{"qk_norm": true, "schedule": "wsd", "decay_shape": "linear"}
Each number is 200 + 30 x the weight over its row's rms, rounded and kept within 0 to 999. Layers, rows and columns count from 0. The size before them is the row's rms in percent of the matrix's.

# o: layer 3 attention output (transposed), 320x320, rms 0.108, rows 103-127, columns 120-159
# v: layer 3 attention value, 320x320, rms 0.117, rows 104-127, columns 120-159
# q: layer 3 attention query, 320x320, rms 0.112, rows 128-184, columns 120-159
# k: layer 3 attention key, 320x320, rms 0.111, rows 128-184, columns 120-159
o103,091,262,196,233,208,185,228,178,216,190,247,243,149,181,205,217,272,183,219,260,173,258,160,240,269,160,176,175,206,171,202,186,230,207,221,161,180,191,190,237,248
v104,098,222,155,200,233,223,229,236,161,157,195,245,221,206,227,159,208,200,280,250,207,216,193,233,243,232,216,144,202,219,179,193,207,175,199,176,226,157,159,205,183
o104,097,208,217,217,201,221,249,183,172,205,169,173,177,210,209,171,194,221,193,148,204,219,203,167,164,167,215,244,147,199,196,185,200,198,231,208,192,249,239,202,216
v105,098,198,195,228,207,224,202,113,240,223,199,237,189,240,197,272,196,217,200,200,201,224,207,187,266,161,267,266,173,204,230,158,206,207,222,251,205,162,236,232,197
o105,095,184,183,240,189,157,182,223,180,216,191,201,197,199,178,181,118,216,235,247,259,170,241,232,179,185,185,118,231,124,166,186,199,233,156,246,212,255,161,221,263
v106,096,207,230,168,194,170,219,207,227,235,221,185,241,193,198,200,201,213,231,233,188,150,193,196,185,251,218,222,158,225,236,187,218,227,213,181,205,229,219,199,195
o106,098,173,160,226,205,181,168,140,141,189,232,139,145,231,240,199,174,204,200,199,131,183,175,220,220,167,184,201,204,181,190,246,252,163,229,203,188,163,159,238,167
v107,094,193,228,244,197,220,179,209,237,220,202,215,211,241,225,252,236,239,194,235,222,164,189,180,200,243,163,236,185,220,195,223,198,212,211,154,154,220,206,201,204
o107,089,240,222,167,187,130,190,179,245,204,260,191,188,140,126,193,183,141,213,179,229,174,207,224,188,181,239,177,230,214,233,218,212,175,204,234,205,218,201,241,181
v108,090,160,197,200,201,233,161,193,184,157,209,178,223,226,228,160,192,179,253,170,198,213,170,171,214,270,204,169,227,232,143,226,242,190,233,150,226,216,214,193,216
o108,091,200,212,173,152,160,241,204,238,232,158,224,148,208,148,230,223,227,203,277,189,227,193,224,162,221,199,224,155,187,216,181,175,197,188,211,184,167,178,172,252
v109,092,214,187,281,208,187,170,173,177,206,175,195,194,227,158,140,224,177,230,204,189,210,214,214,202,177,209,208,151,190,170,216,188,247,161,133,215,263,196,167,188
o109,084,170,212,170,224,221,191,219,234,226,172,201,180,164,197,250,169,205,199,234,228,158,218,167,189,197,192,212,263,221,239,208,221,182,213,191,226,206,195,223,184
v110,086,196,242,224,168,162,164,146,204,199,171,186,255,237,198,188,206,208,176,209,195,190,218,197,157,174,212,165,266,177,179,156,147,243,223,229,237,208,231,222,169
o110,090,187,175,202,247,217,272,258,191,195,207,242,157,192,194,170,200,174,199,204,212,190,167,208,212,181,200,155,207,196,189,170,191,176,180,151,153,184,211,215,241
v111,091,157,204,270,220,153,218,239,198,202,181,215,144,183,234,171,177,203,193,160,203,283,238,217,190,260,161,175,184,158,112,166,236,244,230,237,192,188,155,232,221
o111,089,224,195,201,183,160,115,184,142,211,213,171,204,188,155,228,223,204,191,225,162,224,208,178,202,157,240,171,205,170,246,184,231,185,190,188,244,199,253,216,201
v112,094,198,266,253,151,200,250,207,210,206,234,201,226,218,189,195,234,177,215,172,242,243,150,243,190,253,209,242,178,188,212,146,202,192,236,176,157,209,220,218,185
o112,092,227,182,180,211,223,179,218,237,171,207,154,174,200,202,248,172,222,211,254,155,188,205,193,246,220,158,171,268,166,160,227,159,173,213,157,226,225,216,202,205
v113,091,209,213,246,185,204,217,204,179,260,247,209,137,231,209,213,187,199,243,227,168,219,184,203,273,192,227,202,233,125,238,253,194,160,211,176,204,150,211,214,226
o113,090,160,193,170,216,204,201,212,220,186,196,190,230,195,135,222,197,211,150,137,166,233,223,211,211,177,211,216,213,236,166,121,238,225,193,264,180,238,225,229,199
v114,101,153,153,238,186,144,155,166,231,191,226,195,185,188,187,191,132,188,181,210,174,143,184,245,180,195,191,208,244,230,218,225,166,172,212,174,182,226,179,221,182
o114,094,223,176,183,188,222,172,252,249,151,175,252,195,180,206,215,206,219,238,188,222,229,205,160,265,142,187,142,218,223,228,191,221,188,178,172,197,179,175,239,254
v115,093,196,234,140,183,184,182,207,251,188,222,227,178,234,182,196,170,193,251,192,232,191,169,234,133,202,214,209,203,235,174,138,212,164,205,256,202,173,236,181,172
o115,090,189,233,219,205,213,202,208,178,155,222,136,207,140,221,177,206,214,180,233,190,178,240,243,153,220,178,141,217,167,235,217,190,243,217,184,233,182,197,178,177
v116,098,193,144,220,227,232,177,253,167,146,226,184,241,210,157,129,232,192,192,207,174,200,200,235,183,160,203,200,145,206,206,183,170,231,177,202,220,187,187,154,147
o116,097,193,241,218,221,197,253,187,192,258,182,196,206,191,231,237,212,141,219,199,209,260,253,162,271,220,215,225,191,200,206,175,214,188,172,216,172,235,240,196,235
v117,094,151,203,237,223,197,236,160,135,209,212,201,192,169,223,252,245,215,221,207,215,168,205,183,172,257,200,225,231,187,176,154,190,198,176,195,199,151,171,215,219
o117,090,179,237,125,184,245,167,214,246,206,204,179,175,217,248,167,205,178,236,159,164,179,232,176,191,194,247,172,214,223,210,185,226,202,185,174,207,298,210,185,238
v118,090,192,222,212,214,211,250,187,176,216,186,210,192,239,190,202,200,212,208,202,251,180,258,197,232,222,145,190,225,133,186,210,174,200,195,203,165,183,185,224,197
o118,088,243,216,195,180,239,187,198,185,230,216,208,259,202,213,202,239,210,175,164,196,246,182,207,170,215,215,234,186,210,239,192,216,202,177,176,237,226,212,211,211
v119,089,191,174,173,154,185,238,162,237,187,178,243,247,214,172,214,182,220,271,220,209,250,187,217,166,143,191,199,213,204,189,180,204,212,205,203,204,235,170,171,184
o119,091,228,181,173,233,230,184,217,129,203,181,183,178,200,179,182,241,219,193,180,195,187,173,182,188,260,203,211,199,218,239,236,217,200,223,199,234,184,210,204,272
v120,092,215,227,173,207,206,226,224,200,167,197,161,196,193,173,237,180,188,219,211,168,181,182,231,233,209,197,220,225,227,175,203,263,179,220,234,250,164,210,209,162
o120,088,205,207,259,196,235,173,229,166,191,227,218,194,191,236,209,247,175,196,231,256,237,210,211,140,165,230,169,190,172,171,230,174,255,169,180,192,230,159,193,254
v121,090,266,253,230,242,187,230,211,187,232,190,186,176,159,164,227,231,163,165,229,268,254,219,202,234,190,215,209,239,300,197,207,226,215,242,167,186,208,171,230,206
o121,093,178,137,215,174,180,158,214,246,164,178,189,170,216,229,191,141,233,254,150,221,201,149,202,216,181,217,203,199,121,190,182,225,190,208,212,244,176,225,224,209
v122,087,218,220,212,223,163,236,243,161,250,225,182,133,232,201,257,227,221,204,246,255,203,234,230,223,218,208,144,196,199,162,221,230,218,155,161,182,202,190,174,180
o122,086,215,162,100,201,230,177,203,198,189,172,214,224,164,170,177,170,243,198,192,184,272,210,160,227,208,246,262,245,185,225,190,249,224,210,235,243,212,220,232,236
v123,094,192,262,171,175,167,156,205,202,234,213,199,173,227,203,188,252,222,177,216,224,229,199,193,216,197,176,166,200,147,210,259,232,189,138,213,180,191,176,176,231
o123,092,191,154,166,210,210,209,236,175,199,262,219,212,172,209,241,189,201,224,254,170,200,220,195,229,199,211,171,154,202,201,220,182,261,160,151,194,187,175,152,167
v124,097,141,208,226,181,188,191,185,200,208,186,169,185,183,167,191,213,209,237,222,196,191,196,201,223,202,166,253,224,183,229,225,129,187,192,208,166,194,176,174,182
o124,094,244,158,238,210,189,220,198,217,181,244,207,169,260,217,159,236,173,251,214,238,221,203,224,202,165,209,222,193,173,226,140,257,239,243,214,220,205,211,232,208
v125,096,201,228,236,205,181,166,242,167,170,249,250,203,191,155,146,199,214,168,166,213,226,189,220,235,192,175,168,147,164,208,166,216,185,188,197,235,230,224,181,199
o125,089,254,260,262,174,174,207,163,218,275,204,182,265,206,170,283,197,187,200,230,207,204,195,158,141,223,188,201,186,205,160,213,217,189,235,199,198,167,161,205,208
v126,094,156,168,192,213,198,230,154,207,216,236,213,225,216,212,163,167,246,218,127,183,167,172,220,181,228,268,226,224,175,233,185,206,184,175,160,196,185,226,158,195
o126,092,220,241,200,190,224,139,201,171,150,264,166,194,191,229,258,251,209,223,196,227,206,205,210,198,154,187,177,178,241,174,251,215,196,235,265,250,191,175,199,228
v127,093,213,188,154,180,172,218,175,194,173,155,239,209,203,169,235,177,250,212,229,231,176,190,249,202,198,181,212,179,211,228,161,183,199,170,185,237,182,232,233,173
o127,093,229,218,231,211,201,122,215,216,216,228,194,166,205,195,168,248,185,192,216,163,174,217,189,223,159,207,186,176,183,164,209,212,143,242,237,166,216,184,233,255
q128,108,184,170,249,186,180,238,235,188,188,216,162,138,146,189,172,196,206,177,202,193,192,202,207,201,169,183,182,206,239,209,228,186,246,234,215,213,210,187,221,238
k128,124,231,211,201,186,176,191,207,252,226,202,209,209,265,212,190,200,178,233,258,243,282,234,219,157,218,228,200,165,202,230,192,214,179,178,161,185,168,213,205,241
q129,096,226,186,221,183,222,198,167,231,217,165,233,239,203,197,193,226,170,240,151,161,229,217,190,188,217,191,153,259,157,197,177,205,197,148,174,226,232,206,169,230
k129,116,180,149,209,159,245,225,213,190,236,213,135,184,196,190,148,185,213,168,205,226,211,237,204,238,173,165,166,173,202,158,140,182,188,247,237,195,173,165,228,187
q130,081,154,173,221,195,204,212,208,162,171,228,177,185,255,174,258,191,131,168,187,195,197,227,236,197,236,230,176,189,197,216,197,164,174,210,272,180,155,264,188,200
k130,090,165,180,195,187,182,217,203,223,219,210,237,223,252,233,233,222,225,192,261,258,242,218,250,251,258,219,185,142,195,213,236,210,176,223,226,167,165,198,176,230
q131,087,140,245,222,200,204,217,167,224,251,203,196,185,160,146,181,196,213,227,207,189,177,196,194,224,201,169,228,191,234,186,220,170,217,214,227,214,157,167,184,268
k131,099,268,175,194,182,199,178,254,216,204,221,264,174,218,211,200,158,200,225,221,227,242,236,220,192,229,273,203,134,193,246,211,245,192,182,189,197,154,215,211,177
q132,067,260,179,245,183,173,185,201,179,192,190,221,199,147,149,251,259,180,172,215,189,204,208,205,182,192,206,156,181,198,90,194,198,182,209,153,158,188,207,192,219
k132,072,148,188,201,187,135,231,204,200,164,207,250,201,185,208,210,181,160,161,249,245,187,192,218,242,211,204,227,161,168,191,191,176,157,200,157,202,166,192,215,238
q133,084,188,161,155,173,186,206,215,194,206,208,192,205,237,173,166,142,196,180,193,185,161,218,226,230,193,201,174,141,184,218,155,214,149,209,245,217,121,261,198,212
k133,111,223,193,183,214,169,201,231,166,217,256,256,181,230,227,219,162,220,223,252,213,190,258,218,211,264,232,205,179,210,208,206,196,202,173,191,212,149,190,193,249
q134,079,223,179,190,193,166,210,207,204,178,169,245,188,149,192,170,202,194,243,197,256,201,215,182,227,199,192,146,189,271,209,194,231,223,183,191,194,237,205,211,209
k134,067,186,209,244,177,194,175,174,194,182,266,138,240,219,195,170,208,176,209,208,204,144,163,253,169,193,218,214,203,184,227,201,159,250,185,237,218,197,245,145,188
q135,089,196,143,122,197,173,223,208,188,187,196,206,199,220,190,140,199,204,188,213,171,205,186,231,170,177,206,208,193,194,273,190,201,152,177,274,203,198,225,220,175
k135,103,196,191,238,202,161,200,235,224,198,214,234,202,235,201,233,163,182,235,162,229,214,239,234,195,244,215,194,208,188,239,191,205,235,182,175,240,117,266,154,213
q136,109,203,166,236,268,221,200,161,176,196,201,202,168,162,175,183,184,191,217,165,221,194,156,131,180,217,157,210,160,206,194,242,193,214,232,156,178,197,162,209,209
k136,097,174,185,146,218,251,182,198,190,207,175,203,133,182,183,187,220,199,214,149,194,264,226,205,225,195,234,168,164,199,118,189,213,218,219,166,165,252,155,182,239
q137,088,217,169,191,238,211,117,251,248,187,212,188,212,199,178,254,180,198,195,260,225,208,195,180,194,235,200,190,181,216,158,216,196,225,181,144,169,188,196,228,189
k137,111,205,153,178,198,176,222,215,213,207,233,221,191,250,203,185,176,208,206,178,209,224,232,207,189,258,209,232,182,215,247,206,170,157,200,237,191,167,232,162,199
q138,100,239,168,179,221,195,206,222,123,200,222,192,136,197,192,257,205,208,171,210,256,208,186,224,208,220,234,156,185,203,162,157,187,217,208,152,191,199,191,175,207
k138,095,229,197,246,227,167,183,178,203,213,195,239,175,227,185,231,217,141,120,174,176,165,182,188,165,208,245,204,233,243,219,168,192,181,202,219,223,131,260,191,247
q139,102,199,170,203,139,185,178,199,123,182,210,214,234,173,223,208,186,189,209,166,211,218,191,225,246,197,226,151,170,208,257,181,150,243,266,177,228,213,146,190,212
k139,091,248,193,155,230,194,173,240,184,169,193,208,197,199,171,181,199,187,191,178,203,162,241,186,199,193,166,185,254,204,168,201,181,234,229,200,224,199,201,193,165
q140,097,199,141,157,157,219,190,228,217,181,184,171,228,217,257,186,182,273,240,176,243,160,205,251,163,185,187,151,199,177,204,223,214,205,234,245,181,218,186,205,163
k140,094,150,158,226,177,156,195,177,190,138,221,226,159,234,193,185,142,226,189,236,185,220,178,255,179,243,211,192,240,256,217,226,210,203,222,173,169,192,225,204,194
q141,096,221,190,155,213,163,203,187,195,148,149,184,210,178,219,221,193,170,185,254,175,187,215,217,219,168,228,212,264,203,202,184,189,203,163,191,170,229,175,230,203
k141,090,160,195,183,157,202,208,197,240,181,196,213,238,173,196,178,243,181,204,241,165,203,204,214,199,203,196,191,179,207,217,218,178,227,290,227,161,238,226,175,189
q142,094,175,217,181,200,153,201,155,162,218,202,222,173,207,145,232,221,231,181,170,179,183,265,166,207,200,192,227,221,204,199,239,210,255,208,239,196,177,195,137,211
k142,088,201,181,138,164,189,169,188,151,222,182,219,188,177,203,161,208,188,235,214,189,237,168,232,234,184,217,219,143,213,200,222,225,196,225,238,190,247,167,239,173
q143,093,213,185,200,202,205,150,207,211,189,190,195,203,217,240,175,261,259,246,212,211,192,258,212,202,199,133,200,234,156,227,150,218,156,205,192,172,202,220,194,217
k143,093,198,212,212,238,225,202,204,219,251,190,191,237,187,177,167,189,206,231,226,237,200,240,202,220,164,198,205,263,183,197,207,193,152,204,193,226,201,183,198,136
q144,097,235,192,164,199,251,189,251,206,198,180,178,125,158,176,202,170,169,216,217,205,201,224,215,256,208,196,225,218,231,182,197,188,181,230,241,199,240,192,190,203
k144,096,209,163,180,185,181,239,161,158,255,182,193,209,221,226,163,234,222,151,238,208,198,230,207,164,213,210,189,219,194,237,168,183,243,182,239,204,231,230,269,257
q145,098,248,224,214,121,207,242,203,243,165,201,186,213,148,165,240,187,158,155,274,216,197,173,171,174,241,192,196,197,197,249,216,245,131,193,228,201,183,199,185,249
k145,092,252,183,153,173,161,263,198,224,188,203,218,234,179,233,156,132,222,143,218,195,222,210,200,215,229,215,177,203,167,189,189,253,209,211,207,225,207,121,166,193
q146,102,173,199,184,207,218,188,201,186,225,181,162,198,210,214,196,190,252,194,217,157,212,168,192,216,187,173,269,195,202,247,198,184,160,211,225,224,258,192,250,216
k146,091,214,171,226,215,177,221,204,223,183,207,203,197,200,164,208,182,190,185,192,233,142,196,228,172,241,195,201,192,215,275,225,182,206,208,207,220,210,163,206,196
q147,094,242,195,239,235,144,240,207,242,173,174,183,162,222,225,153,228,182,188,228,194,228,232,185,191,161,212,181,205,186,214,205,240,176,131,231,211,209,181,218,179
k147,097,209,197,190,223,184,214,233,214,198,197,230,155,206,179,244,201,167,174,156,181,273,224,217,219,280,206,188,161,198,200,190,207,224,218,157,212,116,183,197,225
q148,097,214,145,181,287,166,147,216,222,228,195,231,154,187,196,204,183,168,228,176,189,186,213,198,235,160,243,207,195,167,241,190,207,183,177,203,203,171,214,217,206
k148,092,172,251,182,235,260,199,221,162,216,173,173,210,225,224,233,142,250,111,192,146,168,222,253,185,203,218,251,195,244,213,202,171,181,196,236,209,238,184,212,215
q149,108,171,197,211,231,164,155,138,231,239,198,205,116,253,201,133,215,200,215,201,246,186,210,151,227,194,226,212,219,231,191,201,206,187,201,214,185,228,231,189,190
k149,101,238,185,155,214,183,215,176,283,189,244,211,233,201,149,197,236,254,264,259,186,196,201,192,223,232,239,278,183,203,244,177,228,222,233,175,226,183,197,219,238
q150,096,131,212,195,205,192,230,204,240,189,219,281,168,200,198,202,179,193,131,182,231,230,205,191,194,162,213,216,191,175,198,149,232,208,237,208,218,181,178,201,189
k150,089,231,213,228,269,194,217,216,201,215,206,176,148,262,173,204,179,199,253,195,256,188,252,156,239,205,214,220,180,249,224,145,173,202,231,188,192,165,210,193,190
q151,099,172,190,245,228,182,243,138,222,212,166,192,165,160,200,223,246,189,138,224,195,191,170,219,176,209,194,228,224,212,244,173,262,245,204,140,232,193,214,144,255
k151,095,203,226,184,208,181,250,165,193,253,208,202,213,213,155,192,186,188,191,181,201,196,184,143,210,181,183,181,145,168,213,183,190,141,207,215,173,204,195,249,165
q152,091,253,163,177,147,255,222,201,232,126,188,213,143,189,205,178,203,217,228,199,230,157,186,218,205,219,195,226,212,220,151,237,155,262,141,194,204,143,168,171,215
k152,090,171,225,191,166,223,248,179,240,165,202,146,227,231,198,204,185,156,189,182,177,194,179,205,203,221,178,174,199,248,214,183,185,207,202,266,230,180,148,230,221
q153,104,187,116,180,171,233,200,189,268,196,223,204,213,191,200,181,164,198,176,292,234,202,172,206,178,158,213,226,236,148,210,180,182,191,206,175,138,228,216,176,211
k153,101,225,230,201,228,181,193,223,177,205,163,225,148,176,161,214,181,198,235,238,223,181,158,201,185,204,230,219,220,267,178,181,251,171,201,195,225,211,239,192,216
q154,107,227,254,209,183,155,211,194,232,214,251,179,216,205,222,199,176,201,191,184,250,153,207,245,222,267,240,230,177,134,210,252,214,310,188,228,213,199,147,198,167
k154,096,170,183,160,182,223,201,197,233,185,172,187,192,180,149,189,191,187,214,231,197,220,203,225,213,203,186,207,164,190,209,169,184,233,174,216,213,209,162,209,208
q155,101,166,202,173,207,218,195,217,159,208,198,200,234,166,180,215,247,188,196,223,215,207,189,135,183,210,200,221,159,220,200,185,173,216,268,258,203,229,190,238,257
k155,095,233,237,208,233,177,122,209,193,192,231,203,160,210,244,187,253,133,183,162,238,187,165,206,242,222,226,207,192,254,238,215,216,260,204,183,187,152,179,181,223
q156,097,201,206,226,149,191,192,182,200,222,202,225,169,215,233,183,194,246,168,225,192,187,195,246,231,157,192,183,236,240,222,203,195,221,216,207,255,160,201,190,122
k156,089,189,145,204,219,207,155,176,200,229,170,208,195,190,207,185,165,207,213,240,210,238,176,206,179,184,200,245,238,187,138,187,197,181,201,185,193,200,240,182,220
q157,094,235,235,234,202,236,143,189,222,152,122,219,213,174,138,151,226,223,243,253,195,195,191,175,200,258,175,152,176,218,209,190,216,154,133,205,190,214,234,211,169
k157,091,186,175,148,212,243,201,234,237,196,154,192,147,185,194,167,233,159,144,237,271,172,187,132,168,194,204,225,189,252,211,211,206,236,192,195,207,123,200,159,177
q158,099,146,245,236,212,226,190,206,208,185,175,149,268,207,240,201,228,208,211,190,232,183,199,236,165,228,162,159,200,228,217,231,190,240,235,202,222,198,190,122,195
k158,090,246,232,180,198,187,176,192,187,215,189,230,149,184,223,207,198,147,202,211,172,229,217,214,254,139,183,229,171,231,121,214,189,246,273,208,235,203,205,249,249
q159,099,214,244,260,218,207,241,192,198,234,209,212,232,160,181,180,220,180,226,204,202,193,291,183,193,167,188,184,149,220,167,186,242,230,140,166,170,229,179,218,172
k159,089,209,161,210,183,238,194,211,202,283,229,213,166,174,223,145,220,187,203,215,194,246,191,219,201,175,201,211,166,195,208,216,211,188,238,201,207,177,264,176,226
q160,103,163,233,221,259,195,216,161,215,294,199,216,208,221,235,155,192,184,162,212,145,253,209,220,238,203,138,255,206,212,164,192,213,188,215,239,191,243,242,218,235
k160,090,224,201,206,209,177,185,168,210,164,185,191,208,170,214,148,162,221,205,178,179,116,223,212,222,143,237,188,214,203,217,205,232,144,193,172,137,214,223,198,247
q161,099,245,218,244,208,232,219,249,221,251,163,232,192,241,232,215,228,189,190,144,212,218,224,173,189,200,162,166,222,176,203,196,194,231,184,196,221,159,176,209,208
k161,100,169,228,200,280,190,203,136,206,192,228,178,208,218,221,243,147,226,172,169,167,192,214,212,162,215,217,196,206,251,232,228,229,199,185,232,173,190,215,193,223
q162,101,172,166,166,156,239,217,218,202,165,189,210,246,242,236,222,210,184,205,219,202,177,151,199,189,174,165,186,213,209,176,176,239,176,243,225,162,179,172,249,184
k162,104,197,239,138,227,184,195,198,200,246,186,199,209,165,240,186,138,205,175,168,227,182,215,216,231,236,225,218,234,151,240,238,212,226,171,215,243,207,194,206,235
q163,104,178,199,203,155,220,163,205,261,209,163,204,175,168,166,177,236,191,171,182,173,178,168,197,186,178,167,192,213,226,198,196,135,182,165,223,180,218,187,222,188
k163,100,192,211,165,229,147,204,239,135,174,218,216,244,227,174,202,222,206,226,210,202,170,204,194,182,170,248,174,240,180,260,218,195,202,184,195,194,142,256,200,201
q164,099,203,178,217,176,226,209,247,228,217,223,220,159,191,204,225,205,245,237,213,221,227,181,192,196,200,207,199,190,221,187,250,217,182,209,203,191,188,199,209,198
k164,094,208,199,201,240,220,222,172,166,158,237,178,233,226,169,157,206,199,198,181,190,143,206,107,188,184,186,190,170,174,221,163,176,197,210,162,218,162,201,128,241
q165,097,159,201,176,164,202,158,255,187,142,205,204,250,205,161,204,224,204,246,180,174,183,201,206,159,181,134,151,214,187,178,265,180,206,267,252,249,158,189,168,212
k165,088,168,181,131,239,179,227,182,207,230,203,209,220,189,225,186,214,249,239,228,190,228,197,207,210,230,192,238,175,194,189,196,152,182,194,258,217,210,259,222,172
q166,104,203,266,248,194,186,158,182,201,169,168,134,176,252,189,176,236,188,220,196,174,209,186,163,179,245,194,168,246,220,177,210,231,137,231,222,181,211,195,213,149
k166,104,189,177,163,131,175,192,182,218,201,232,171,204,171,220,168,203,214,166,241,246,202,232,175,232,221,200,212,181,185,210,242,181,215,158,171,225,205,196,198,190
q167,090,222,176,202,188,183,198,200,213,234,164,170,199,215,211,208,215,194,190,244,269,198,211,168,187,155,191,214,188,182,179,189,186,211,187,208,164,276,226,175,174
k167,090,188,191,233,249,206,212,228,219,204,179,161,203,262,176,194,193,178,206,212,236,172,230,195,241,208,157,173,214,167,174,168,160,221,143,209,228,198,244,106,176
q168,095,279,158,199,198,137,171,237,231,120,168,201,180,110,250,228,211,200,205,202,218,175,143,183,213,204,227,209,181,229,220,227,191,183,186,185,190,284,215,224,210
k168,091,191,202,210,223,231,173,130,233,249,222,188,234,192,189,149,223,180,195,154,225,150,238,240,192,189,242,220,163,252,192,163,229,240,264,171,205,277,234,153,195
q169,095,205,173,207,216,187,203,217,230,211,231,207,168,189,167,206,213,191,220,165,175,236,204,198,220,178,207,184,198,234,195,213,220,190,224,268,203,259,136,179,228
k169,088,239,195,227,173,218,212,189,166,181,184,180,211,236,188,185,223,212,199,215,197,214,247,201,160,217,222,180,139,205,132,195,224,226,165,178,223,210,189,228,217
q170,098,216,192,185,246,206,271,215,206,219,198,226,180,213,187,214,177,214,208,205,213,175,236,219,173,227,280,197,215,183,212,190,217,135,181,199,197,243,173,185,202
k170,097,189,234,161,150,226,200,184,185,266,177,143,141,115,235,228,112,225,170,229,164,208,212,199,276,164,193,214,205,192,144,210,198,160,199,183,188,204,174,183,208
q171,096,239,197,186,201,205,145,231,186,193,212,179,203,243,234,203,157,160,167,147,239,191,167,198,145,239,267,189,231,173,191,193,208,249,152,191,231,197,185,196,234
k171,098,194,177,210,194,211,171,179,198,116,224,211,152,216,185,213,231,213,213,233,207,225,188,260,196,173,168,152,224,226,169,198,265,196,167,212,197,215,262,183,154
q172,098,176,218,254,207,165,226,270,155,205,122,179,206,202,201,188,190,198,187,191,175,222,193,218,200,184,232,233,177,210,201,238,195,195,161,204,233,147,184,144,174
k172,097,147,203,202,189,229,248,185,156,200,170,203,222,214,275,150,179,203,245,199,175,224,242,232,293,219,182,213,221,169,215,227,216,179,213,237,205,220,142,248,226
q173,100,236,258,215,225,227,188,205,205,242,227,194,188,199,212,213,264,159,198,169,167,252,178,192,159,198,226,165,182,232,214,213,182,175,232,225,182,206,205,217,151
k173,092,185,206,196,229,187,217,185,195,244,235,207,169,236,267,202,239,170,173,191,153,204,197,187,164,252,230,200,209,185,220,157,221,223,201,255,199,195,217,183,233
q174,100,172,229,208,208,193,206,157,213,216,174,215,217,200,168,210,166,201,300,152,222,226,153,190,226,206,242,171,243,233,245,175,202,165,167,231,135,206,234,179,217
k174,091,191,235,214,199,210,190,224,237,201,180,186,155,182,228,241,208,188,265,156,171,192,165,186,223,177,204,189,197,216,192,222,213,161,193,137,170,211,203,186,244
q175,092,166,179,175,233,177,241,169,205,149,249,221,179,177,175,200,229,237,248,201,181,167,190,168,192,224,242,254,151,199,166,211,193,215,187,177,235,183,160,207,229
k175,091,232,160,226,240,247,225,183,248,194,188,151,177,248,235,225,180,179,179,154,224,238,231,148,192,205,170,230,224,240,138,179,171,219,204,247,223,220,192,190,233
q176,100,240,239,191,229,209,217,165,254,223,238,199,236,194,166,195,226,215,266,192,228,243,182,152,252,154,208,221,178,254,185,209,269,203,146,220,180,175,163,225,240
k176,093,200,262,144,195,170,183,195,189,250,219,168,253,274,182,169,209,229,224,256,280,213,189,187,193,168,239,178,210,211,148,166,211,197,206,185,127,213,231,132,181
q177,098,186,170,206,188,218,182,146,241,227,204,155,204,146,201,210,184,250,236,207,177,201,216,251,194,185,235,240,146,204,203,187,251,172,164,208,151,168,217,157,187
k177,096,186,185,197,176,172,216,229,225,188,191,172,215,222,257,158,147,218,192,145,238,255,162,206,223,130,217,163,222,216,176,136,172,207,229,149,197,203,178,255,173
q178,103,206,223,210,221,192,160,185,184,218,215,270,255,143,154,195,239,199,206,174,190,168,200,170,155,221,228,190,193,197,236,219,173,195,204,195,191,145,189,195,190
k178,096,202,215,218,202,250,134,140,220,145,157,217,170,173,161,188,205,202,254,244,206,250,194,197,175,194,208,210,245,180,230,146,174,216,186,164,143,234,210,209,215
q179,098,239,172,191,246,122,206,204,137,160,165,212,199,132,169,167,204,195,205,168,218,225,248,230,203,244,234,240,176,183,211,195,168,204,203,205,250,201,263,207,261
k179,090,161,190,232,179,232,157,231,203,187,216,169,215,201,231,148,175,175,158,181,155,258,200,273,183,160,159,181,209,150,221,189,183,179,175,214,176,253,216,223,197
q180,102,213,198,202,164,206,240,142,202,280,209,211,202,155,235,196,188,259,169,195,246,173,189,210,230,212,207,239,217,160,197,205,210,183,172,209,180,206,273,214,231
k180,094,184,272,186,214,200,166,185,214,201,170,269,153,237,151,183,207,142,207,183,241,249,150,193,197,165,217,176,198,203,220,198,227,217,228,198,167,202,141,190,169
q181,095,201,216,196,207,180,249,270,234,195,155,185,229,240,221,189,143,224,168,185,190,224,214,163,157,168,187,172,169,178,182,170,261,239,201,274,123,248,192,197,207
k181,094,151,190,213,217,176,192,252,230,217,260,226,218,204,221,167,221,196,241,267,195,217,244,181,190,190,214,200,206,218,217,197,186,139,147,210,159,180,189,164,195
q182,095,154,220,172,242,221,197,166,193,162,201,171,176,178,200,200,213,259,221,230,222,148,243,167,221,198,178,202,208,143,168,183,209,155,176,169,215,196,260,154,175
k182,092,133,199,229,143,161,169,208,245,199,170,239,181,223,188,220,232,199,209,207,230,215,209,194,200,224,203,191,221,257,154,216,164,261,190,205,191,201,217,163,227
q183,096,231,217,148,144,217,246,214,228,187,245,227,216,163,200,182,164,198,188,197,220,133,184,250,253,210,125,208,222,198,278,212,204,224,220,202,199,170,198,201,246
k183,096,203,197,240,195,203,185,190,215,252,153,162,249,193,247,254,157,224,215,147,222,105,201,223,184,204,137,165,195,221,196,145,211,151,218,248,205,244,192,166,247
q184,097,182,210,189,175,219,184,253,205,235,184,236,162,215,200,236,200,197,171,181,223,226,153,204,171,177,223,189,229,219,209,230,201,252,185,202,243,292,243,227,214
k184,091,215,184,220,241,163,208,166,188,240,229,193,237,238,187,203,175,159,152,177,197,159,196,200,165,211,241,175,252,170,228,120,178,157,223,256,242,164,171,179,197